python train.py --n_layer=25 --d_model=128 --n_head=4 --n_kv_head=1 --head_dim=32 --d_mlp=320 --vocab_size=797 --activation="swiglu" --norm="rmsnorm" --norm_place="pre" --norm_eps=1e-05 --positions="rope" --rope_base=10000.0 --rope_fraction=1.0 --qk_norm=true --attn_scale=0.177 --bias="none" --tie_embeddings=false --parallel_block=false --init="normal" --init_std_qkv=0.0513 --init_std_o=0.0637 --init_std_up=0.0734 --init_std_down=0.0734 --optimizer="soap_variant" --lr=0.00664 --weight_decay=0.0 --lr_head=0.00819 --grad_clip=1.0 --warmup_steps=33 --schedule="wsd" --decay_fraction=1.0 --decay_shape="linear" --final_lr_fraction=0.0 --batch_tokens=[32768, 65536, 131072] --seq_len=512 --doc_mask=true --train_tokens=236100000 --steps=3681 --dataset="wikipedia_en"
Each number is 128 + 32 x the weight over its row's rms, rounded and kept within 0 to 255. Layers, rows and columns count from 0. The size above them is the row's rms in percent of the matrix's.

# layer 12 MLP down (transposed), 320x128, rms 0.0731, rows 313-319, columns 0-63
size [101  97  98 105 104 101 107]
[[ 62 135 120 117 125 115 145 103 164 110 137 159 119  86 142 145 122 106 131 188 106  89 117 176 112 107 103 143 101 114 206 121 148 105 164 166 112  97 144 162  64 120  92 167 126 204 154 139 136 136 124 160 105 154 120 122 123 135 146 153 130 122 143  88]
 [154  94 142 119 147 119 163 132 129 154  71  65 106 147 162 149 210 109 116  96  89 114 130  96 101 161 128 156 127 136 110  93 170 134  85 117 184  96  78 165 116 152  92 129 121 118 145  76 145 109 135 107 106 140 103 100 121 161 101 145 109 141 183 113]
 [143 105 107 150 169 155 155 112 131 136  53  93 146 135 136 163 163  79  80 126 145 109 217 155 166 146  73 101  43 146 133 114 131 146 161 109  54 164 128 139 112 116 140 148 150 164 111 117 137 102 168 104 157 133 201 180  93 156 164 126 122 202 109 199]
 [ 93 116 127 134 122 119  93  50 142 138 107  90 119 133 121 125  55 129 149 141 107 127 102 110 148 113 105 102 176  92 123 142  69 146 171 128 172 152 129 106  90 186 188 120 143 103  75 132 150 123 121 100 144 136 171 186 142 147 141 111 160 124 179 152]
 [135  89 177 185 121 125 131  81 133 129  93 189 133 134 160 158 106 133  77 129 187  99  78 103 200 140 166 121 146 102 134 114  72 137 136 215 169 125 155 143  96  75 133  92 147 173 134  81 144 148 107 126 121 133  95 105 153 220 142  83 154  87 155 193]
 [120 156 136 166 136 152 116 137 123 139 107 143  43 125 145 109 140  70 162 123  80 128 112 143  58  84  94  91 196 118 174 138  86 167 143  94 137  94 116  93 114 104 124 145 121 108 162 119 147  97  96 220 123  98  97 162 109 130 173 105 176 201 118 122]
 [ 87  82 176 142 155 142 176 137 116 139 139 104  75 119 122 129 109 128 168 140 144 148 110 101  74 143 135  78 158 122  90 113 143 168 113 160 129 127 171  95 172 113 154 152 108 110 164 152 130 130 138  48 105 125 151 157 160 121 132  76 137 138 132  73]]
# layer 12 MLP gate, 320x128, rms 0.0737, rows 314-319, columns 0-63
size [ 97  99 109 110 102 107]
[[ 95  93 118  95 106 160  95 127 200  83 149 147 196  66  87 123 144 153  98 103 127 114 128  68 105 134  54  91  86 132 171 149 109 132 192 102 130 145 107  97 129 152 206  98 179 135 145 161 125 105 115 139 138 137 146 175  65 144 120 153 172  96  90 193]
 [100 144 115 134 137 169 125 112 100 140 150  72 122 131 160 255 141 111  96 128 151 136 175 145 128 127 115 122  65 173 145 100 103 135 134 185 134 103 171 109  89  74 144 158 124 124 136 132 148 148 123 103 117 101 111 212  80 104  93 128 126 125 125 140]
 [114 107 115 135 193 100 112 120  97 143 106 100  45 170 119 109 112 171  96 136 139 197 123  85 101  86  98 126 115  96 123 139 125 134 172 151 180 134 123 133 118 185 176 142  92 169 101 122 111  85  93 108 173 152 146 118  69 137 156 161 173 101 141 160]
 [119  63 107 153 141 142 128 165 147 172 120 167  70  92 144 126 140  98 129 147 116 143 101 137 166 139 130 174  99 169 152 184 108 140 104 200 123  58 149 155 103 125 138 210 144 162 152 114 125 112  71 120 155 168 106 128 112 138  96 156 103 140 167 100]
 [ 97 143 143 146  91 148 139 157 113 117 160 119 139 124  65 245  99 117 187 120  93 118 177  71 108 102 123 158 164 113 127  55 150 120 144 103 117  66  93 167 130 130 138 165 146 184 126 163 101 121 182 135 127 101 146 120  63 132 130 113 168 104 104 185]
 [148 152 106 121 179 149 170 119 122 208 126 121 124 130 146 118  90 154  98 148 100 136  93 124 117 156 128 135 153  76 161 151 136 182 148  90 128 119 114 151 121 102 147 147 123 138 176 113 182 179  99 161 105 127 183 141  88  90 131 119  34 154 138 160]]
# layer 12 MLP up, 320x128, rms 0.0732, rows 314-319, columns 0-63
size [100 100 110 106 100 109]
[[101  96 149 121 143 170  99 119 125  73 132 154 192 111 163 185  89 140 158 199 135 137  89 181 119 115 183  83 134 105  96 116 106 106  59 143 111 111 166 125 113  98 103 139 136 143 168 119 132 168  98 121 145 113  77  74 148 155  84 139 129 128 135 144]
 [100 131 137 120  85 101 131 115 134 136 122 146  99 112 170 124 127 174 218  95 143 118 134 125 139 106 158 119 166  69 159 142 193 132  88 118 144 111 142 164 114 132  99 115 117 148 147 194 216 116  93  90 134 132  78  84  99 152  98  99 129 105 189  87]
 [120  88 101 162 141  98 133 114 126 117 144  98 120 145 154 101 204 148  93 157 166 114 125 146 101  76 137  93 122 109 122 104 116 125 190 151 153 123  89 131 201 127 112 188 118  72 171 127 125 103 106  88 112 133 142 145 121 122 123 161 126  54 160 102]
 [125 152 134 137  99 146 168  70 108 116 105 118 130 143 124 148 144  97  83 181 128 118 128 122 124 112 150 103 218 162 107 168 134 159 149 153  95 150  87 101 148 129  87 148 120 177 136 118 110  95 144 127  96 170 131 121 157 175 157 148 132 141 194 147]
 [151 142 218 119  62 159 159 145  70  86 151 111 135 139 119 219 123 116 172 111  74 135  96  82 152 129 109 175 183 112 141  85 104 131 141  92 160 126  80 159  87 130 164 141  97 147 123 123 164 166 186 132 130 114  78 158  58 162 160 131 193 121 126 159]
 [101 124 130 145 126 193 110 150 106 122 106 141 125 126 112  58  87 115 143 175 145 136 116  62 100 111 153  61 101 120 140 175  90 159  90 115 137 116  70  97 142  86 108 130 110 159 121 110 135  64 175  90 110 125 133 149 198  79 119 177 135 135 132  71]]